config.yaml
n_layer: 10
d_model: 96
n_head: 3
n_kv_head: 3
head_dim: 32
d_mlp: 384
vocab_size: 8192
activation: "gelu"
norm: "layernorm"
norm_place: "pre"
norm_eps: 1e-05
positions: "learned"
qk_norm: false
attn_scale: 0.177
bias: "none"
tie_embeddings: true
parallel_block: false
init: "normal"
init_std_qkv: 0.051
init_std_o: 0.0114
init_std_up: 0.051
init_std_down: 0.0114
optimizer: "soap_variant"
lr: 0.00381
beta1: 0.95
beta2: 0.95
weight_decay: 0.048
lr_head: 0.00652
warmup_steps: 200
schedule: "wsd"
decay_fraction: 0.348
decay_shape: "sqrt"
final_lr_fraction: 0.05
batch_tokens: [8192, 16384, 24576]
seq_len: 512
doc_mask: false
train_tokens: 93960000
steps: 6495
dataset: "wikipedia_en"
Each number is 200 + 20 x the weight over its row's rms, rounded and kept within 0 to 999. Layers, rows and columns count from 0. The size before them is the row's rms in percent of the matrix's.

# layer 2 MLP down, 96x384, rms 0.179, rows 0-95, columns 128-159
097,208,218,207,199,195,190,218,172,200,169,171,164,166,249,219,238,202,201,190,200,205,191,194,217,191,195,172,248,179,174,187,208
093,243,225,227,188,199,213,211,205,222,172,197,254,198,220,202,174,214,181,182,176,200,220,196,196,236,194,204,205,204,217,181,202
096,195,199,155,228,219,192,200,190,203,192,239,183,206,200,228,222,201,190,220,212,209,209,193,212,175,238,215,220,184,193,187,196
096,185,217,195,204,208,167,188,178,188,200,187,201,169,213,186,197,190,184,198,245,218,171,193,240,180,212,233,230,192,203,195,216
099,199,222,196,213,219,183,185,217,196,162,220,205,199,192,198,222,181,196,222,174,202,182,189,194,195,194,195,219,211,196,192,192
105,207,216,203,225,225,180,210,160,216,174,215,158,173,212,161,230,223,152,198,196,190,187,211,179,211,196,201,232,220,183,187,194
115,186,185,207,225,182,192,194,213,196,188,192,206,224,253,206,196,183,202,191,207,200,221,202,190,207,197,194,188,180,227,208,166
101,176,200,201,212,177,204,214,193,201,201,234,209,178,233,185,225,172,165,202,212,223,193,177,246,184,204,227,201,206,154,216,205
099,223,195,189,195,198,223,201,208,176,204,214,182,174,198,235,195,173,219,217,197,226,233,177,253,194,210,216,190,184,196,185,206
097,211,184,231,211,191,198,163,206,202,202,220,211,201,215,190,195,205,187,222,190,172,204,206,192,188,219,195,192,182,184,166,188
099,206,210,195,202,194,203,186,181,194,205,191,193,157,174,213,197,207,194,173,217,194,208,201,194,173,200,201,198,222,226,200,200
089,221,205,192,214,211,242,187,201,175,213,199,227,262,240,210,178,173,228,192,178,172,179,206,151,209,215,160,229,198,182,204,183
099,207,204,205,185,188,170,181,205,202,183,176,214,187,212,213,236,195,195,229,204,193,200,198,193,222,201,176,208,189,206,227,195
105,217,212,210,192,206,215,219,167,216,235,188,178,175,252,210,189,215,228,178,198,215,217,202,189,228,201,204,205,209,182,193,185
106,217,201,190,185,194,195,183,207,187,223,183,171,207,130,199,156,181,206,198,196,194,187,190,145,167,161,203,237,218,220,188,168
103,194,199,221,225,216,188,203,218,177,223,202,148,225,191,200,219,198,229,212,197,178,181,175,198,224,167,198,179,196,212,217,203
100,201,199,214,201,171,254,171,240,193,215,221,176,164,213,207,231,197,205,177,162,235,235,153,217,207,191,208,221,165,204,184,239
094,196,184,201,182,219,207,191,190,184,232,207,210,216,216,211,205,224,206,163,213,226,215,204,222,187,173,238,190,188,209,198,147
106,219,187,184,207,246,198,175,190,172,214,194,206,228,181,197,203,183,190,183,189,199,226,177,212,218,204,182,216,183,222,218,226
089,205,170,188,205,208,194,175,196,176,175,141,184,207,201,201,195,218,215,175,252,197,214,211,246,191,182,243,185,209,207,207,215
095,182,214,170,178,223,193,188,198,204,210,196,200,175,173,209,187,223,207,259,187,197,155,193,192,219,191,213,206,178,153,170,223
103,194,192,208,221,184,209,194,200,212,205,210,206,233,241,206,246,196,186,194,250,193,215,229,217,216,180,202,219,192,196,202,204
101,178,184,206,183,166,196,205,215,178,192,161,190,211,113,199,184,181,202,197,190,185,188,202,163,209,175,173,187,211,213,196,220
101,189,218,193,202,157,166,203,179,201,199,206,203,205,200,181,235,193,202,228,201,224,190,216,195,212,180,174,215,206,213,221,230
107,181,182,201,188,225,192,161,211,199,211,158,201,225,231,183,186,209,221,209,186,198,163,181,219,217,164,227,203,188,194,171,197
092,200,207,161,201,195,199,197,200,217,190,171,226,192,184,216,203,211,188,195,132,209,183,220,260,229,217,202,225,188,199,237,227
099,216,216,219,205,207,209,199,190,232,189,222,184,203,219,180,234,184,195,207,200,193,202,203,229,177,202,195,214,226,207,181,207
106,214,190,178,192,168,206,166,217,186,215,232,189,223,216,187,200,236,186,186,203,183,224,211,217,209,212,194,189,196,207,224,165
094,201,206,204,185,239,196,214,219,187,204,199,210,214,206,223,246,188,175,209,214,214,225,193,190,210,203,215,199,222,221,194,182
085,186,202,210,194,212,200,167,221,200,221,227,216,191,188,187,171,209,198,174,164,215,185,196,211,180,226,209,190,196,210,215,213
095,219,174,177,184,192,171,238,172,187,218,219,200,175,192,190,167,200,171,216,214,226,187,223,215,176,181,212,203,231,186,199,221
091,228,210,184,215,218,220,214,217,213,207,203,222,228,207,176,164,232,221,192,179,189,176,210,225,187,219,201,166,188,202,186,246
086,203,205,190,215,186,221,213,197,185,195,230,247,216,157,182,194,191,221,218,201,212,202,223,178,189,228,221,212,188,245,212,161
090,198,220,200,185,189,197,185,218,229,226,234,215,218,240,168,208,219,250,201,211,204,220,175,237,193,205,207,166,220,189,175,206
100,175,224,190,199,189,224,168,234,163,182,246,197,214,187,169,183,197,225,205,206,204,193,171,164,221,201,198,214,214,229,203,188
096,181,186,192,222,169,241,192,197,231,205,150,198,209,189,176,161,200,170,184,202,203,218,164,206,181,186,225,205,238,199,191,210
097,224,218,180,221,208,204,195,181,208,186,199,220,161,250,231,202,213,173,212,212,211,183,171,167,184,207,194,173,238,212,209,197
102,225,197,187,224,228,200,170,206,198,224,202,235,178,173,208,182,184,183,209,208,217,178,245,181,201,181,204,206,207,197,174,171
104,179,170,171,189,210,153,192,202,167,215,216,173,219,198,206,182,201,202,180,175,193,179,211,184,226,223,175,187,155,209,192,180
094,184,208,221,215,230,210,232,212,202,190,191,180,190,146,169,189,190,159,235,210,230,215,187,180,242,227,199,202,229,211,197,211
101,184,207,198,235,164,216,169,195,194,191,204,222,192,198,218,213,212,213,188,200,202,227,192,175,203,196,200,200,191,204,204,169
108,211,188,226,213,185,193,179,221,184,214,229,247,214,173,212,223,192,241,172,215,201,212,206,234,193,184,206,194,197,211,188,223
095,217,191,213,247,197,211,215,226,199,218,216,194,202,189,194,211,185,187,201,155,199,176,199,186,200,225,180,196,202,190,185,176
111,202,205,196,183,189,179,190,202,249,210,186,227,179,224,191,196,186,222,185,208,203,169,198,149,241,196,221,233,218,205,190,204
111,178,185,213,209,183,187,209,207,198,212,238,202,223,201,210,196,201,211,192,222,191,214,162,239,208,196,221,204,200,162,177,231
100,216,198,230,196,215,200,194,210,202,224,227,221,223,229,191,205,183,194,206,181,181,214,177,231,194,217,203,187,197,200,191,190
099,213,182,178,199,189,188,229,201,192,202,224,240,178,181,191,187,207,203,224,189,174,201,194,260,238,200,222,216,188,171,209,220
101,186,196,215,210,199,197,213,198,223,207,215,207,193,221,208,211,190,206,226,204,210,206,174,206,225,203,186,200,186,232,214,168
100,220,215,200,214,210,205,159,210,171,192,183,220,207,212,164,217,195,174,168,204,173,216,202,242,197,185,195,209,196,186,193,194
098,193,221,173,217,209,196,214,188,217,211,238,186,195,278,197,177,167,193,197,197,234,191,194,245,221,229,216,194,177,224,197,187
105,194,225,189,219,202,178,204,197,240,171,177,209,209,185,226,139,204,205,188,240,201,220,205,198,197,175,185,196,213,229,196,196
098,229,174,194,182,180,208,188,207,229,188,186,176,212,190,167,178,200,192,203,191,206,211,223,175,180,207,244,214,200,159,170,192
098,216,231,228,199,209,191,169,200,170,223,206,204,191,204,216,240,185,203,188,191,189,191,228,244,205,175,204,209,196,188,208,221
098,187,207,206,216,223,198,208,248,184,213,183,158,201,197,173,189,229,182,166,215,220,228,168,182,201,168,192,172,211,224,185,241
098,209,192,208,194,188,211,173,217,192,217,198,181,208,219,227,215,226,189,208,218,223,207,196,190,209,196,218,186,198,196,203,205
107,212,204,229,197,159,232,219,192,186,219,214,193,160,190,156,202,159,162,228,206,203,206,189,195,210,188,200,206,216,205,204,211
108,171,177,202,217,188,194,191,223,164,180,227,177,228,196,228,187,211,189,223,191,182,190,166,189,199,229,194,203,166,198,221,177
104,181,196,220,186,186,204,201,199,212,193,218,162,194,245,193,190,231,208,183,184,192,166,189,230,198,174,188,159,219,206,202,212
103,210,214,205,191,176,196,176,205,199,182,183,223,196,155,176,192,170,212,195,188,199,171,213,148,190,237,210,202,180,255,219,158
097,189,195,180,234,207,170,205,181,156,214,217,245,216,243,210,202,197,157,165,201,235,227,209,223,203,216,185,219,188,147,209,203
102,223,229,217,212,220,189,197,202,194,213,183,198,204,181,203,200,188,176,232,207,141,207,220,216,193,207,173,204,205,184,189,233
093,176,205,210,241,190,204,190,197,198,196,205,151,202,187,210,201,189,200,199,201,213,227,209,203,180,180,230,213,217,159,187,218
097,220,216,166,224,211,183,201,212,189,216,241,249,216,180,178,181,190,207,191,182,183,208,188,191,202,199,189,200,211,224,216,191
098,197,179,202,216,167,211,179,209,197,196,172,159,206,206,211,221,190,221,214,211,212,217,191,204,197,203,180,220,212,207,193,205
104,180,183,203,198,239,195,208,190,208,185,194,160,223,196,199,175,197,171,208,221,243,176,193,175,207,242,199,197,194,201,215,173
089,200,205,192,220,177,182,185,188,173,218,194,216,202,244,213,215,206,230,198,182,204,167,166,216,202,202,181,212,175,208,192,174
097,205,196,182,220,199,218,203,196,236,194,162,168,221,225,206,178,214,189,233,195,222,195,209,212,219,202,199,175,200,192,188,196
106,169,195,196,212,210,205,211,193,189,195,209,215,168,178,219,209,240,221,233,227,219,183,171,188,180,184,226,200,201,191,180,216
089,200,175,198,212,217,194,218,205,198,225,202,195,178,205,187,192,215,197,231,215,145,167,215,207,222,196,171,196,193,244,181,149
105,176,189,216,204,187,201,184,197,184,212,179,218,197,218,205,206,189,190,200,184,194,173,210,192,205,187,202,214,235,204,201,212
100,204,216,222,192,207,233,204,211,219,205,224,174,168,210,201,202,192,227,166,199,243,215,203,177,207,161,198,170,219,214,177,180
098,175,187,206,199,210,203,212,203,208,183,208,176,193,256,226,187,201,212,223,160,202,163,207,205,195,199,213,179,182,223,198,174
101,172,193,178,190,192,194,217,201,208,187,175,191,191,209,166,165,175,184,192,219,196,188,201,261,202,174,179,200,205,202,187,242
105,178,208,196,185,187,196,244,194,205,217,165,219,198,152,214,173,184,202,196,212,195,198,186,192,203,214,228,190,211,195,224,203
101,196,199,188,195,223,202,217,206,189,215,188,181,196,191,153,201,200,188,187,196,207,212,202,177,195,233,226,198,202,178,188,194
103,178,203,210,171,170,203,207,203,207,213,206,176,202,217,206,183,173,220,200,206,222,204,206,188,215,202,194,183,203,237,202,219
091,204,191,172,157,213,216,173,214,179,208,161,201,191,276,208,208,210,182,212,179,162,222,238,241,162,201,190,205,237,203,171,195
111,180,214,213,171,166,206,223,220,158,203,198,238,213,181,189,221,189,205,187,194,204,188,183,215,195,239,214,211,204,220,206,189
102,214,183,196,198,210,198,224,207,208,172,183,252,175,208,198,183,197,193,210,196,171,216,224,188,220,202,184,211,127,169,234,206
098,202,213,232,191,164,210,151,190,183,224,186,210,198,172,188,209,220,195,171,153,179,193,202,285,195,186,232,192,195,184,180,237
099,220,203,214,197,198,174,204,208,228,208,207,183,190,219,215,187,178,241,198,212,228,202,199,235,184,184,173,188,229,207,172,211
088,208,199,199,201,178,184,196,183,224,185,215,212,186,121,191,193,226,223,167,187,199,182,192,210,236,226,225,198,178,189,206,231
107,216,197,194,191,253,191,185,167,214,225,202,196,203,247,202,196,243,180,191,206,201,211,198,211,190,200,183,192,212,194,195,171
098,224,208,243,222,200,228,234,172,207,221,200,176,210,202,224,177,195,179,181,198,221,220,193,156,183,206,228,193,226,213,183,183
104,204,235,197,190,189,192,207,179,242,163,213,152,227,145,210,205,197,207,220,206,213,172,187,139,176,193,148,202,209,237,185,191
101,181,203,212,192,197,213,169,179,211,221,177,218,172,150,235,214,231,198,219,200,179,216,195,201,190,177,187,173,197,161,206,237
113,197,219,191,194,186,209,210,202,211,211,188,194,200,210,168,141,215,179,176,208,192,216,213,224,220,196,206,214,219,194,192,208
103,221,222,191,205,188,203,181,215,205,213,150,226,190,204,198,221,177,165,198,204,223,208,197,153,189,220,186,210,182,188,204,146
093,208,215,226,222,211,189,221,205,199,207,195,172,161,201,200,226,202,149,249,195,234,214,209,218,193,199,212,215,208,173,232,191
098,202,219,202,218,175,216,195,192,198,225,242,195,220,216,218,206,183,215,204,209,188,204,169,202,184,157,205,179,187,190,199,225
098,217,218,213,203,187,211,194,206,191,202,195,218,209,121,186,212,188,212,199,192,190,194,199,205,201,210,210,200,204,222,183,202
107,212,226,219,208,205,216,244,175,197,226,192,173,166,233,174,219,165,170,241,194,189,219,226,269,188,210,201,185,192,201,187,211
108,251,222,254,167,213,211,158,199,181,189,206,212,217,97,199,233,203,204,226,175,170,223,207,179,193,149,229,220,166,204,189,201
111,181,182,194,189,193,203,224,184,236,199,223,169,227,181,209,217,215,185,222,230,209,214,188,188,175,218,193,232,178,161,211,163
100,193,179,185,195,210,187,226,195,159,208,149,177,182,142,207,224,202,225,214,193,189,206,187,200,223,226,194,200,182,228,193,151
100,175,191,216,213,207,216,205,210,192,209,214,171,213,195,226,205,184,177,228,181,216,199,183,178,199,202,226,202,205,188,194,154